config.toml
hidden_act = "swiglu"
norm_place = "pre"
positions = "rope"
rope_theta = 69700.0
decay_fraction = 1.0
Each number is 128 + 24 x the weight over its row's rms, rounded and kept within 0 to 255. Layers, rows and columns count from 0. The size above them is the row's rms in percent of the matrix's.

# layer 5 MLP gate, 576x192, rms 0.0663, rows 130-141, columns 0-191
size [106 112  95 100 109  96  94 102 112 107  97  99]
[[150 109 130 143 129 146 130 135 134 148 169 145 133 111 151  89 111  90 157 171 112 145  87 119 137 138 122 138 124 127 147 103 130 138 175 155 120 133 152 109 147 139  82 128 118 164 127 124 172 119 131 137 126 120 124 138 162 129 115 105 135  76 139 159 143 103 148 155 123 136 157 137 144 151 146 135 104 158 129 105 166 151 139 136 113 175 169 130 131 134 137 104 133 151 124 133 150 138 152  49 135 133  97 147 121 109 150  87  95 139 145 127 120 144 128 128 117  88 129 117 141  79 164 141 115 133 148  99 178 122 165 115 106 115 141 147 150 169 148 117 137 146 147 148 138  78 109  89 140 189 115  84  97 148 128 127 144  84  99 169 167 130 129 104 132 117 139  63 113 131 112 121 154 117 122  76  67 166 134 133 152 133 144 140 124 135 157 139 174 124 106 126]
 [126 123 128 123 102 131 117 103 118 119  98 113 117 170 133 124 162 123 140  89 103 140 111 150 149 147 129  89 173 150 116 108 116 133 126 142  98  87 147 158  93 145 128 102 184 119 138 179 148 116 153 101 107 141 151 115 118 132 157 110 131  81 129  94 138 116 129 117 121 152  86 127 162 143 129  83  85 105 114 125 115 145 110 103 147 169 128 123 131 151  85 114 134 143 116  86 126 120  98  96 153 141 124 104 147 103 108 117 139 122 164 151 123  85 174 104 107 101 146 172 127 161 133 147 125 121 179 129 161 134 115  72 149 154 136 150 129  51 157 175 140 120 119 154 139 142 173 145 145 117 144 128 147 122 161 127 137  99 115 103 133 169 141 147 101 107 120 163 113 132 124 161  92 128 106 112 116  95 146 130 136  85 158  95 108 104 106 146 100 144 164 127]
 [111 103 124 117 156 178 172 131 114 117 129 123 155 119 115 152 116 154 152 102 135 117 117  65  99  89 110 152 146 163 138 150 134 138 185 111 112 112 119 128 141 121 130  90 170 146 139  89  85 147 147 165 120  88 137 103 102 139 161  99 141 122 138 118 160 122 107 141 151 142 169  76 163 143 159 123 142 147 114 150  98 135 102 124 144 126 155 112 142  89  92 123 137 116 159 165 173 136 154 183  91 152 128 114 120 119 159 140 125 132 124 150 157 124 149 181 109 103 120 114 123 121 108 140 143 103 143  98 155 127 140 115 130 177  87 122 131 139 107  98 108 131 103 159 117 139 110 136 115 151  96 132 124 117 163  88 101 135 109 171 144 139 110 146 133 123 143 122  91 129 129 124 165 171 120 134  85 132 157 122 116 142 105  95 133 165 139 152 104 100 173 171]
 [139 120 133 169 159 131 139 150 122 148 108 129 145 146 131 158 141 167 144  91 109 131 123 112 116 143 145 157 147 102 131 119  80 104 129 149 103 131 110 135  91 139  95 145 132 155 173 132 110 108 179 132 137 106 138 116 160 116 126  97 125 116 182 108 137 115 140 134 176 118  98 172 125 149 107 126 117 172 146 140 155 115 186 113 100 101  98 157 143  84 108 114 115 127 152 119 125  77 146 134 124 137 125 135 146 173 110 139  58 123 150 128 126 116 128 130 132 164 123 154 135 141 192 138 143 117 136 141 154 113 159 104 163 161 106 118 118  92 137 150 177 113 115  97  75 175 144 151 122 173 145 103 114 118 145 140  94 108 107 130 125 117  93 125 102 130 104 109 138 163 161 114 155 151  88 103 143 152 141 146 133 146 127  95 142 107 115 193 133 130 137 132]
 [ 98 150  98 128 112 157 141 163 119 131 115  97 130  88 116 103 128  99 188  91 123 141 147 136 178 123 182 148 134 107 109 172 119 128 137 139 100 146 129  85 105 146 164 157 117 154 152  78 110 142 114 142 183 102 146 125 184 112 110 117 125 164 148 127 110 140 154 141 103 123 117 119 132 155 113  65 139 150 160 115 171 122  95 156  68 124 123 154 125 138 106 130 124 117  98 138 108 106 139  87 124 127 125  92 106 152 110 121 109 142  89 139 142  84 119 103  79  98 117 132 145 132  90 145 149 118 171  86 167 145 132 151 143 171 125 153 117 125 111 118 151 142 130 160 157 171 101 119 114 128 116 161 104 129 126 125 103 146 151 106 111 116 135 148 123 102 103 142 138 131 170 115 104 159 120 119 118 145 156  96 143 116 126  96  92 166 129 142 121 121 121 125]
 [107 119 145 130 114 103 138 107 157 185 160 157 133 141 136 113 156 183 100 137 122 101 145 106 160 127 163 101 158  89  76 133 124 135 139 118 110 116 196 136 142 118 149 119 149 126 145 163 138 166 119  85 143 127 145 106  71 129 167  81 129 113 155  99 139 151  89 106  91 147 110  94 168 194 113 111 126 169 114 116 101 128 115 135 105 134 176 150 116 170  78  90 110 110 123 129 143 128 140 127 117 140 141 120  90 107 113 107 181 134 110 106 127 146 181 116 131 151 143 130 116 146 119 153 122 120 136 127 172 138 112 113 118 166 103 166 120 111 107 123 172 117 129 139 122 164 124 131 141 139 149 142 107 130 146 167 132 151 120 105 134 154 107 113 136 143 123 111 150 135 139 144 110 157 125  81 130 169 117 133 101 150 135 108 123 163 101 136 143 164 130 146]
 [172 121 108 102 132 148 126 104 101 135 144 158 124  97 119 101 133  95 110 150 111  82 147 165 131 129 130 128 133 131 143  99 138 118 109 116 117 145 135 134 145 130 129 107 108 146 137  99 146 112 124 120 127 121 140  96 137 155 154  84  85 137 124 125 142 107 140 132 107 109 114 146 103 117 108 129 118 145 113 128 121 147 145 101 146 153 154 119 139 142 127 138 140 125 132 160 124 121 112 121 138 164  77 186 132 111 148 148 137 125 171 113 184  86 101 124 143 130 114 140 119 161 137 164 153 111 139 157  86 111 122  81  91 149 147 147 165 111 151  89  90  59 105  86 132  95  89 129 127 174 140 137 144  96 187 145  92 133 132 192 146 156 122 153 115  92  97 165  96  99 150 187 132 121 135 127 158  84 128 123 117 141 108 139 123 103  83 134  90 147 115 117]
 [ 98 138 124 166 110 114 110 124 157  96 106  99 138 130  71 102 120 174 162 132 156 136 160 123 118 148 121 155 149 152  83 128 113 127  95 171  97 138 153 112 145 164 154 121  88 118 139  69 107 110  85 110 108 130  89  74 107 123  81 151 108 135 105 124 140 126 161 113 166 137 117 145 132  96 158  88 154 138  97  86 118 140 133 139 112 127 153 100 122  83 109 141 118  97 114 102 113 137 138 139 116 116 137 138 117 104 167 154 129 135 118 126 104 125 167 133  87 163 106 133 151 112  93 108 124 162 132 130 122 189 129 114 118 150 134 158  77 122 101 138 117 144 138 107 145 185 112 120 138 110 112 113 141 146 112 109  99 155 133 136 101 171 147 130  71 125 125 143 178 103 141 132  91 120  98 115 127 109 129 129 159 116 110 110 134 130 129 116 169 126 173 114]
 [140 126 130  98 114 112 108 148 124 105 112 153 122 163 132 137 151 129 114 157 154 135 121 149 145 151 111 117 111 127 133 132 135 157 136 157 151 120 153  89  93 144 133 164 177 108 169 159 111 133 161 103  72 120 144 146 149 107 116 156 117 113 127 163 116 141 124 146 137 125 151 114 148 123 106 104 146 103 108 169 131 132 143 142 104 155 113 150 110 132 130 151  88  80 137 188 145 138 116 107 160 116 103 150  83 145 167 140 160 100 121 128  88  91 118 129 145 149 115 137 106 126 128 162 149 122 155 116 148 151 148 166 132 138 137 113 142 133 136 108 125 129 167  97  88 122  92  76 130  98 107 129  95 142  89 100 138 117 133 195  88 126 136 118  98 102 134 112 180  99  97 126 136  96 122  98 115 154 149 108 120 127 102 166 112 126  79  58 143  85 151 135]
 [112 149 110 156 136 123 126 120  97 125 161 148 110 134  94 125  52 148 103 133  83 144 113 122  92  89 183  96  98 102 104 126 119 127  91 141 183 133 143 106 121  93 148 133 139  90 143 122 129 134 103 143 132 133  70 116 136 115 157 142  82 135 109 108 131 131 150 115 117 141 119 170 127 162 137  81 145 143 148 127 106  94 152 165 105 179 124 115  94 147 177 117 177 153 140  87 136 100  92 138 123  88 139 137 118 135 118 117 159 164 149 102 164 120 144 139 116 124 146 135 123 143 114  98 100 128 130 188 125 130 123 122 124 111 139  57 131 140 134 103  99 130 115 137 119 132 136 153 156 127 138 112 168 166 129 131 107 133 133 119  81 144  96 138  77 125 108 102 131 136 161 157 142 132 141 154 154 131 133 144 116 147 108 134 102 107 155 122 101 131 139  86]
 [103 145 140 147 133 127 112  70 103 110 132 110 116 124 105 142 166 141 188 136 146 143 172 151 114  67 160  99 127 113 163 134 116 126 187  89 156 126 135 124 116 116 125 123 105 164 149 124 131 131 120 114 114  72 130 111 115 125 166 135 130 100 113 118 116 131 164 109 163 147 170 134  88 118  90  73 119 111 138 115 105 150  94 140 105 167 138 101 168 175 139 102 116 122 116  72  85 125 138  96 156 107 113  97  87 117 198 104 104 117 168 130 158 109 111 110 109 120 102 118 134 149 141  99 122 141 146 116 101 116 171 124 144 152 121 129 132 142 142 121 136 134 157 118 147 118 130 106 179 137 160 159 152 132 108  93 115 155 127 133 145 159 131 137 118 127 130 115 105 110 143 149 123 156 152 163  82  92 130 124 112 119 130 111 165 146  98 137 106 134 133 146]
 [139 135 122 164  98 125 133 143 149  87 122 154  92 143 109 152 126 131 108  91 149 113 153 151 142 143 114  99  70 164 148 149 138 155 118 155 136 128 102 157 116 120 130 175  87 124 155 112 126  97 129  85 138 132 115 108 188 149 128 114 107 145 159 151 135 137 145 123 137 112  89 133 122  83 165 148 109 104 127 156 132  71 147 149 145 154 140 155 115 158 113 103 118 111 115 124 113 122 129 172 100 154 118 142 138 117 130 121 167 100 156  88 108 126 105 155  81 108 106 151 182  78 131 145 121 123 124 151 151 124  91  91 119 106 154 190  89 118 101 142 118 140 144 111 135 122 126  72 138 133 120 133 114 156 130 117 110 137 101 140 114 111 129  84 174 133 162 137 134 130 117 148 129 186 147 103 104 138 157 123 132  69 119 143 162 115 112 126 152 127 136  94]]
# layer 5 MLP up, 576x192, rms 0.0661, rows 130-141, columns 0-191
size [104 106  97 104 117  94  92 106 113 107 101  99]
[[136 114 129 103 133 109 118  99 140  95 129 109 169 142 158 118 137 110 135 122 136 171  92  91 114 126 120 173 123 119 101 131 128 149 125 139 136 155 150 109  86 121 148 137 107 110 152 120 153  92 112  89 116 150 107 118 108  99 147 124 176 125 130 104 151 105 165 132 121 123 159 145 136 166 118  99 115 117 136 114 104 115 132 123 133 160 136 162 185  77 110 118 166 114 125  92  99 133 161 111 128 124 113 144 138 135 163 107  90 175 103  87 131 112 100  76 126  97 130 112 141 128 149 107 121 130 122 133 163 137 153 113 118 139 113 101 138 129 148 112 104 120 150 155  82 130 111  92 148 183 111  78  56 113 151 124 162 112 157 117 168 115 173 137 110 116  74 130 104 134 132 111 104 165  99  94 104 147 137 100  91 142 114 120 160 135 132 102 163 130 102  95]
 [135 107 133 130 141 119 123 155  70 148 119 110 143 106 185  85 134 120 119 117 128 129 121 143 101 124 119  96 129 128 167 122 158 134 118 192 141 139 135 105 117 152 163 155 112 101 149 156 108 111  98 175 148 165 148 129 156  87 136 134 100 100 102 107 143 173  85 129 120 120 145 128 135 145 135 152 163 140 113 172 149 117 110 124 119  86  99  89 165 153 140 130 133 113 135 113 110  94 131 112 148 139  95 110 105 112 149 161 123 150 115 122 156 143 120 122 155 165 119 140 112 123 115 119 175 136 157 126 152 138 127 118 101 158 137 165 150 132 105 113  90 174  83 182 126 112 133 108 136 119 136 150 114 128  97 163 173 164 160 106 147 105 139 110 112 168 143 147 175 147 117 147 126 171  96 133  79  98 156 148 160 146 111  77 146 124 135 152 124 125 109 112]
 [139 174 104 137 123 156  85 130  80 170 101 137 134  88 122 141 140 118 159 149 148 152 117 120 120  89  99 131  91 119 135 118 108 119 117 149 133  78 156 124 123  89 133  98 151 114 135 122 102 130 127  99 112 108 119 163 148 110 123  78 121 104 145 124 169 164 112  97 142 167 158  96 157 108 121 141  75 158 103 114 135 117 164 138 118 122 139 112 157 125 118 122 106 136  64 117 161 141 122 117  95 148 121 160 155 159 104 115 119 112 143 122 142 103 108 113  91 101 112 178 112 129 104 131 134 140 173 130 125 125 139 150 126 176  99 172 133 115  67 142 137 147 127 114 126 126 122 147  91 105 157  99 155  90 128 137 149 147 132 141 109 163 141  98 168 140 139 127 122 124 154 122  74 127 166 138 109 114 110  96 146 122  85  99 133 141 158 104 122  74  97 145]
 [150 119 123  91 131 149  99 145 145 147 119 109 150 114  97 131 103 152 136 131 149 149 126 124 174 142 137 139 115  72 140 163 128 133 128 138 115  98 137 106 171 159 124 135 163 103  92 137 156 105 104 193 111 125 137 122 131 185 122 113 157 119 126  82 132 143  92 108 134 105 133 139 138 104 137 155 149 141 120 125 106 138 117 110 128 116 158  89 164 144 155 110 153 136 153 106 125 119 168 127 121 182 134 116 134 165  97 170 182 139 125 145 127 145  97 136 121 123 147 119 125 111 102 114 127 129 106 186 115 117 136 122  76 102 143  39 132 133 133  84 124 109 133  95  81  82 102 116 151 122 134 125 136  88 132  78 146 126 118 126 114 136  90 123 141 124 154 139 151 143 123 114 111 140 192 113 136 136  82 154 112 116 118 166 123 113 147 124 103 113 160 144]
 [ 90 155  88 119 100 119 135 133 159 101 115 130 118 119 122 107  86 105 156 133 137 161 146 128 152 109 118  90 148  98 117 169  54 171 143 140 147 132 116  89 113 176 172 164 150 140 163 122  93 151 130 153 158 117 127 162 155 122 173 107 112 129 142 104 134 127 111 156 105 101 145 141 154 138 154 157 122 122 104 175 116 169  99 118 112 178  84 111 162 145 100 126 141 100 122 150 115 167 114 110 155 130 123  99 131 125 128 157  96 132 118 112 148 103 142 122 110  93 115  80 143 162 163 160  96 116 144 104 126 151 129 148  87 147 142 126 124 118 123 118 150 107 134 112 135  78 155 132 115 128 113 123  94 162 137  80 149 162 155 123 149 142 116 115 125 139  99 101 143 131 111  98 141 169 128 126 110 150 158 165 135  94 128 124  97 121 110 166 101 120 167 123]
 [113 183 161 150 138 118  78 100 137 119 119 145 113 115 136 136 143  79 108 119 127 110 114  96 142 144 127 152 120 112 106 115 162 106  93 101 164 137 155 143 136 121 146 129 136 133 145 157  78 147 142 111 127 113 110 111 183 157 144 108 138 147  96 143 146 153 146 163 125 178 117 140 149 115 118 115 143 121 109 103 144 135 160 133 137 109 190  76 130 130  91  82 144 121 117 160 144  94 101  92 152 121 122 172 124 166 111 150 143  83 137 120 160 149 177 132 174  98 151 122 108 138 130 120 117 145 135 132  98  86 114 115 136 105 157  80 106 128 111  99 125  91 134 143 127 172 168 117 136 142 122 170 104 147 132 118 141 122 148 170 155 100 142 130 118 164 100 115 160 180  94 109 129 122  96 119 171 125 115 117 126 104 130 153 166  87 136 151 119 119 141 124]
 [111 132  87 168  94 127 112 139 120 128 138  99 126 171  91 149 174 149 144 121 186 168 120 105  99 155 142 114 148 130 155 119 107 137 134 118 118 129 135 108 117 131 143  97  96 135  67 145 107 134 111 118 110 129 120 111 138 111 105 103 117 137 129 108 122 133 136 144 128 137 129 125 165 111 106 136 124 115 182 118 177 131 152 163 154 104  94 140 121 112 119  84 125 132 146  61 139 100 128 100  94 153 100 123 123 109  98 145 146 136  80 138 107 139  75 114 116 146 131 143 141 100 108 104 114 146  67 136 132 165 200 115 157 141 158 143  74 170 124 167 106 130 124 138 115 159 175 135 131 122 140 115 151 128 108 122 126 139 119 116  92 131 126 120 117 129 126  58 126 145 120 129 130 111 109  99 156  98 141  73  92 119 140 119 152 126 155  89 122 110 118 110]
 [141 129 172 128 139 126  99 149 156 165 169 134 144 120 109 138 143 145  96  84 169 128 110 136 130 161  86  95 101 113 151 104 138 141 105 125  94 124 150 144 155 109 157 117 130  96 131  83 121 152 149 125 144  96 146 122 178 101 122 112 128 117 136 193 148 167 122 140 135  87  94  63 124 132 130 114 158 117 159  86 101 136 106 121 116 119 130  87  99 131 112 185 132 128 159 146 145  84 148 150 143 157  95  99 160 166 145 150 137 149 137 156 121 146 183 129 119 120 136 110 112 156 122 117 109 130 166 136  79 129 110 154 140 125 110  84 147 122 131 147 162 131 139 151 116 136 158  62 143 163 142 151 128 129 126 128 135 149 128 162 112 120 113 111 121 154  99 122 147 145 115 118 108 129 153  98 127 139  77 163 125 147 154 138 163 131 105  82 149 138 132 143]
 [154 164 141 163 119  85 144 139 132 143 100 103 104  98 133 191 115 136 109 131 139 126 113  86 153 136 124 140 105 176 151 125 152 119 124 150 128 149  97 126 113  98 127 145 148 160 137 123 122 119 183 133 154 101  90 101 169  98 116 121 125  87 109 113 108 147 105 141 126 127  64 119 119 121 135 159 122 138  93 111 142 129 127 113 147 152  94 140 114 148 171 114 124 111 166 140  78 111 173 136 133 169 162 134 112 156 104 146 116 123 171 159 110 161 118 127 165 142 145 156 108 129 115 100  71 143 160 158 126 127 131 111  83 164 134 135 111 110 103 128 102 119 127 146 123  91 143 118 144  81 110 122 117 140 118 163 122 129 118 108 150 144  93 129  96  89 116 118 149 139 114 136 101 108 173  78 133  97  97 178 142  97 110 115 127  95 135 136 161 152 163 123]
 [153 154 127 135 142 149 159 116 150 135 154 102 150 117 112  98 198 105 123 110 117 131 135 124 116 123 208 128 125 140 125 113 110  97 105 149 128 145 123 147 169 168  72 113  81 117 178 135 132 125 116 138 131 126 123 108 148 136 102 112 137  84 108 171 119 121 134 168 119  67 142  81 141 142 172  99 148  89 107 111 129 145 105 137 152 155 161 159 110 165 127 117  81 139 139  91 131 132 160 141 122 116 133 128 118 166 156  85 122 135 101 156 158 155 125 145 102 115 127 137 100 149 104 127 143 141 169 151 147 125 139 136 151 150 166 150 107 112 133 142 105 126 116 146 105 148 121 105 114 103 132 102 129 142 113 106 144 136 147 131 119 115 146 126 166  93 132  87 143 123 136 114 110  76 145 127 117 150 104  96 141 107 106 126 172 125 119  97  59 133  83 127]
 [185  98 135 135 174 145 110 186  95 123  66 123 136 162 126 115 138 100 116 112 145 118  95 166 118 129 128 110 184 143  98 127  98 144  94 143 116 135 128 130 137 116 105 165 138 114 124  94  97  59  88 114 122 104 123  60 124 116 128 130 122 148 121  93 115 177  99 124  99 179 155 165 132 137 139 115 141 129  78  81 142 121 140 125 122 141 159 123 160 133 109 116 135  90 112 161 136 114 128 120 122 102 139 142  95 142 118 107  93 115 132 124 107 172 109 151 106 128 145 139 130 155  94 155 162 112 123 169 104 132 112 126 127 111 124  88 113 142 118 170 162 154 117 155 163 110 146 117 158 150 145 125 114 156  94 138  95 134 162 113 130 112 115 155 123 154 100 130 127 144 156  97 114 131 134  94 136 151 122 108  94 121 125 150 145 129 159 104 172 135 117 151]
 [158 133 103 160 138 116 169 142 152 120 143 149 155 143 133 138 125 117  88 127 101 158 156 117  94 150 113 117 137 145 133 157 159 149 134 130 149 116 130 122  91 135 133 120 167 117 113 134 116 119 142 150 108 156 117 114 104 126 193 104 120 145 121  86 122  88 139 105 107 119 152 121 106 127 144 133  92 125 116 150 127 128 148 118 133 115 175  85 156 125 110 156 110 137 142 130 102 103 151 145 120 144 154 129  90 143 118 137  96 114 126 137 133 132  94 108  98 102 109  91 181  97  90 103 121 119 142  97 151  70 146 110  99 117 149 144 167 108 155 137 126 137 136  74  99 165 149 167 128 135 116 139  90  86 123 146 128 179 179 116 156 161 130 145 118 160 156  88 195 119 120 110 128 144 135 167 163 112 128 112 173 148 108 168 141 159 133 102 146 146  94  92]]
# layer 5 MLP down (transposed), 576x192, rms 0.0662, rows 130-141, columns 0-191
size [104 106 100 101  84  93 102 103 104 104 103 100]
[[ 72 151 137 156 112 119 133 122 109 124 102 137 169 118 112 134 166 116 125 173 140 144 128 104 118 165 135 118 127 148 103 142 154 142  86 122 123 124 121  98 134 141 118 155 123  78 167 141 160 128 129 118  82 109  92  95 162 124 130 147 194 162 116  96 144 155 158 107 158 146 154 112 167 137 136 141  62 134 111  98  86 115 106 124 123  90 103 143 151 121  81  92 146 136 101  87 126 102 172 192 139 129 181 126 121 150  76  87 163 133 126 125 118 109 122 123 137 163  94 124 163 125 113 139 135 156 131 105 110 121 109  94 132 135 136 115 102 117 120 141 120 111 131  74 128 131 133 131 122 131 117 116 113 139 108 101 151 158 118 172 146 128 144 153 120 139 133 103 107 131 121 163 132 107 117 157 120 151 192 112 150 169 129 129 166 120 148 115 135 125 110 113]
 [ 92 122 105 110 147 136 127 119 113  88 162 135 126 170 129  99 169 124 100 161 103 145 169 123 122 117 142  83 161 121 114 172 158 157 112 191 111 121 147 122 152  95 133 102 142 139 164  95 123  99 157 111 137 129 128 129 127 129 143 145 122  95 108 124  93 194 107 149 139  91 175 138 147 110  99 183 129 154 115  96 140 161 125 150 134 133 133 139 145  77 111 120 134 125  79 161 116 136 158 132 108 145 158 158 123 119 126 148 133 153 115  93 105 136 127 116 142 149 133 165  85 133 115 162 101 142 168 140 134 140 183 138 135 168 143 147 162  93  89 161 145 127 134 120 143 116 119 108 109 121 179 137 138 129 120 114 179 113 153 135 105 121 100 125 135 170 155 140 118 186 161 141 161  99 110 148 117 151 132 143 165 113 130 132 105 121 110 115 125 143 143 143]
 [140 130 112 140 135 101 101 134 118 104 168 104 132  96  81 143 160 131  97 110 115 112 178 129  88  93 167 138 139 128 135 134 111  94  83  92  89 124 134 117 115 160 122 148 103 172 103 104 159 174 132 136 129 126 172 118 152 172 133  97  78 129 161 127 149 185 156 104 152 128 129 113 122 102 118  81 145  96 123 176 143 148 137 117  96  79 118 182 141 144 115 140 124 139 112 154 157 117 115 126  97 134  99 107 112 131 137 127 126 173 118 121 114 146  66 102 121 117 126 121 125 110 146 123 101 120 142 148 121 132 151 122 122 124  98 168 154 116 139 100 129 133 168 127 142 158 142 137 156 104 100 125 119 119 158 134 139 140 125  98  77 143 104 181 107 130 108 105 114 131 107 118 113 153 151  83  91 118 136 148 146  99 117 137 110  89 113 143 140 105  84 101]
 [101 110 157 113 136  99 151 144 165 125 141 115 109 131 160 133 122 157 120 161 139 111 120 115 125 153 105 134 129  97 117 161 127 146  76  85 149  98 119 160 118 187  92  95 122 109 184 164 113 123 144 143 128 114  98 144  99 164 135  82 147 135 113 122 100 134 125 144 141 114 116 147 119 130 106  76 138 131  97 150 140 151 140 118 104 124 139 129 131 161 122 113 132 112 110 144 137 109 164 156 139 163  91 126 119 112 177 165 147 101 119 153 132 147 125 131 107 140  92 110 123 107 154 154 152 148 125 151 162 152 107  90 132 146 129 161 183 126 146  95 135 140  80 131 133 106 151 124 113 118 152 112 152 142 151  92 103 112  61 121 106 108 159 160 127 124  91 139 106 161 176 160 122 114 140 172 122 101  81  53 109 108 118 126 142 134 142 135 131 155 142 117]
 [ 85 117 142 153 143 126  96 145 167 137 140 147 159  78 112 104 138 124 188 143 127 114 145 193 132 105 146  87 137 119 138 109 134 120 117  83  95 125 138 104  81 171 114 129 147 116 137 136 132 136 146 131  68 128  95 134 132 137  92 127 122 171 144 108  66 151 179 124 146 129 115 102  87 120 115  94 104 141 125 135 144  85 112 122 127 179 151  94 110 126 114 113 120 113  99 136 128 150  72 124 116 102 120 144 140 129 107 138 114  88 171  60 129 114 149 135 123 108 106 134 115 129 138 134 152  63 125 118 144 193 123 119 136 114 143 105 107 143 156 131 107 149 119 132 130 125 150 119 108 157 112 122  88 139 129 129 160 111 113 131 121 149 130 120 130  90 121 120 152 133 151 120 103 153 137  95 155 161  98 164 125  98 128 120  99 143 157 157  98 102 124 145]
 [146  90  92 104  87 132 151 143  94 135 122 144 159 105 157 148 155 127 107 101 127 109 116 157 154 120 119 161  87 128 149 148  92 106  77 160 133  87 119 122 167 128 116  95 138 138 149 114 165 122 134 122 139 117 111 112 111 111 139 116 107 135 118 112 161 160 157 173 160 119 172 153 151 117 136 189 136  92 132  94  87 150 138 144 125 153 166 120 111 106 131 144 127 138 149 132 100 126 185 106 159 152  93 106 110 115 117 108 127 117 115  99 117 120 126  89 107 140 103 117 137 157 125 146 110  79 115 137 116 132 123 119 138 107 141 140 143 146 125 113  90 116 140  94 119  96  87  89  99 152 107 150 147 177 113 118 163 147 126 116  55 143 125 139 124 130 101 116 100 135 143 143 156 149 113 113  88 115 104 127 176 110 159 157 120 124 163  68 166 126 142 132]
 [141 128 140 158  75 128 101 105 127 124 148 134 141 117 156 136 118  69 119 153 130 121  92 153 124 140 129 144 114 118  90 121 148 129 157  76 169 139 123 145 123 111 131 116 209 110 114 153 129 146 109 113 111 117 120  96 162 152  96  52 110 118 140 146 145 120 131 161  55  78 128 149 100 152 140  89 151  96 135 164 115 125 139 110 128 116 155 126 138 124 144 126 134 134 142 141 141 133  91  70 125 116 129 148 108 152 139 127 156 129 139 134 151 121  88 102  96 126 122 155 137 164 105 151 144 143 134 109 137 168  89 127 105 134 144 108 102 113 149 127  68 133 131 182 171 113 145 119 146 151 138 158 148  78 163 152 106 127 128 108 136 161 183 155 124 114 123 142  99 113 132 119 123 118 133 171 143 154 162 134 116 127 147 150 118 124 159 135 148 132 125 105]
 [ 78 131 184  92 161  92 176 130 146 110 144 145 147 147 144 113 154 100 132 131 115 113 149 150 122 126  91 121 145 149 108 109 145 124 124 156 160 124 135  97 123 145 112 162 119 156 152 163 131 114 121 177  95 116 122 134  94 132 138 107 127 128 136 144  94 132 132  65 154  53 106 133 139 137 156 109 136 106 105 129 135 113 121 127 117 153 158 132 145 132 111 177 133 103 132 117  85  82  85  90  93 109 147 129 114 134 133 149 174 131 103 167 128 137 168 137 131 128 137 163 137 115  86 170 125 146 145 146 100 121 122 111 142 140 123 148 187 130 149  98 123 131 123 107 145 133 131 117 131  74 140 109 144 165 118 112 133 173 162 158  87 105 131 151 145 168 151 130 127 152 135 100  93 142 116 114 105 122 120 112 139 159 133 125  81 103 126 127 148 137  95 184]
 [155 138 112 144 118 128 150 115 124 104 147 163 130 127  88 144  57 160 108 156 130 134 124 127  88 115 138 139 107 164 136 106 137 141 116 114 129 121 107 130  91  99 110 161 132 121 144 160 121 137  95  87 119 127 108 147 136 144 165  68 150 110 119 129 176 123 105 129 133 167 130  94 118 125 108 123  87 129 108 139 106 100 160 162  97 136 164 113 154 156 106 125 134 118 168 107 112 143 123 125 110 147 115 115 102 108 116 125 110 140  90  85  86 115 116  99 145 101 126 138  99 128 152 169 150 129 112 112 106  99 145 129 143 146 105  88 135  97 129  63 107  44  90 106 106  97 110  93 132 149 146 119 101 109 115 151  93 148 141 131 126 149  97 123 138 102 156 126 131 113 102 145 128 136 176 160 117  94 134 181 138 103 118 106 115 150 157 106 169 107 142 121]
 [117 138 141 139 160 102 139 152 136 135 110 119 151 122  95 158  98 120 141 118  93  90 166 141 126 126  82 154 158 117 115 157 168 151 159 125 138 104 133 104 107 135  85 143 124 158 117 165 133 137 154 145 135 145 128 120 101 123 120 116 118 134 123 143 155 135 105 101 151 134 104 165 161 108 148 137 138 148 135 125  75 118 127 154 129 132 115 113 108 133 147 170 201 187 136  98 134 136 105 127  76 135  98 131 109 106 104 157 126 126 108  95 116 172 137 152 124 121 128 128 143 147 109 162 114  59  88 100 110 104 137 119 164 143 148 151 151 142 129 116  79 103 122 136 140 114 101 125 112 135  52 110 122 115 130  88 160 107 114 103 114 112 136 176 123  86 134 103 132 156 110 123  74 117 137 156 125 150 146  95 156 106 156 147 111  98 120 161  97 128 117  96]
 [139 105 121 109 108 114 134 153 164 140 160 140 121 110 106 139 173 115 160  96 147 125 138 162 139 112 131 131  66 122 133 105 131 119 131 159 161 110 121 113  87  94 162 125  71 115 108  99 103 147 143 120 186 133 150 138 167 103 159 128 111 142  93 113 207  82  91 110  96 112 135 108 105  87 131 121 107 149 131 166 153 150 180  85 118 107 147  91 130  70 119 132 128  91 103 107 154 161 163 134  89  87 107 120 117 116 130  84 133 127 140 110 119 150 128 134 147  94 122 112 121 112 123 124 138 100  97 134 115 131 152 109  84 107 150 136 108 110 152 120 100 128 112 125 131 147 124 147 123 144 127 143 120 122 127 133 120 168 145 131 128  79 110 116 139 175 109 155  89 134 164 136 126 146 132 111 119 101 156 110 105 125 150 150  88 115 124 117 143  97 167 110]
 [150  97  87 107 150 162 145 119 109 149 132  77 141 122  96 115 131 130 145 156 106 149 128 163  67 125 149 120 137 111 174 170 124 134 147 130 131 130 141 143 131 158 104 124  93 146 134 128 137 116 114 185 109 123 146 127 158 130 139 124 175 111 122 123  80  92 112 134 146 114 145 161 106 148  90 137 148 149 128 122 114 134 112 135 166 109 112 121  96 154  96 134 122 169  85 132 116 143  77  97 128 106 141 154 140 172 116  89 124  95 112  98 107 156 133 101 136 102 121 149 142 122 145 140 118 123 143 136 125 141 112  76 117 161 156 115 132 105 126  93 155 132 170 167 142  94 123 155 135 127 106 108 145 186 118 134 134 116 119 154 129 100 154  93 145 113 153 168 150 183 129 116 103 127 127 126 155 104 137 115 117 144 111 149  83 130 107  75  93  74 136  82]]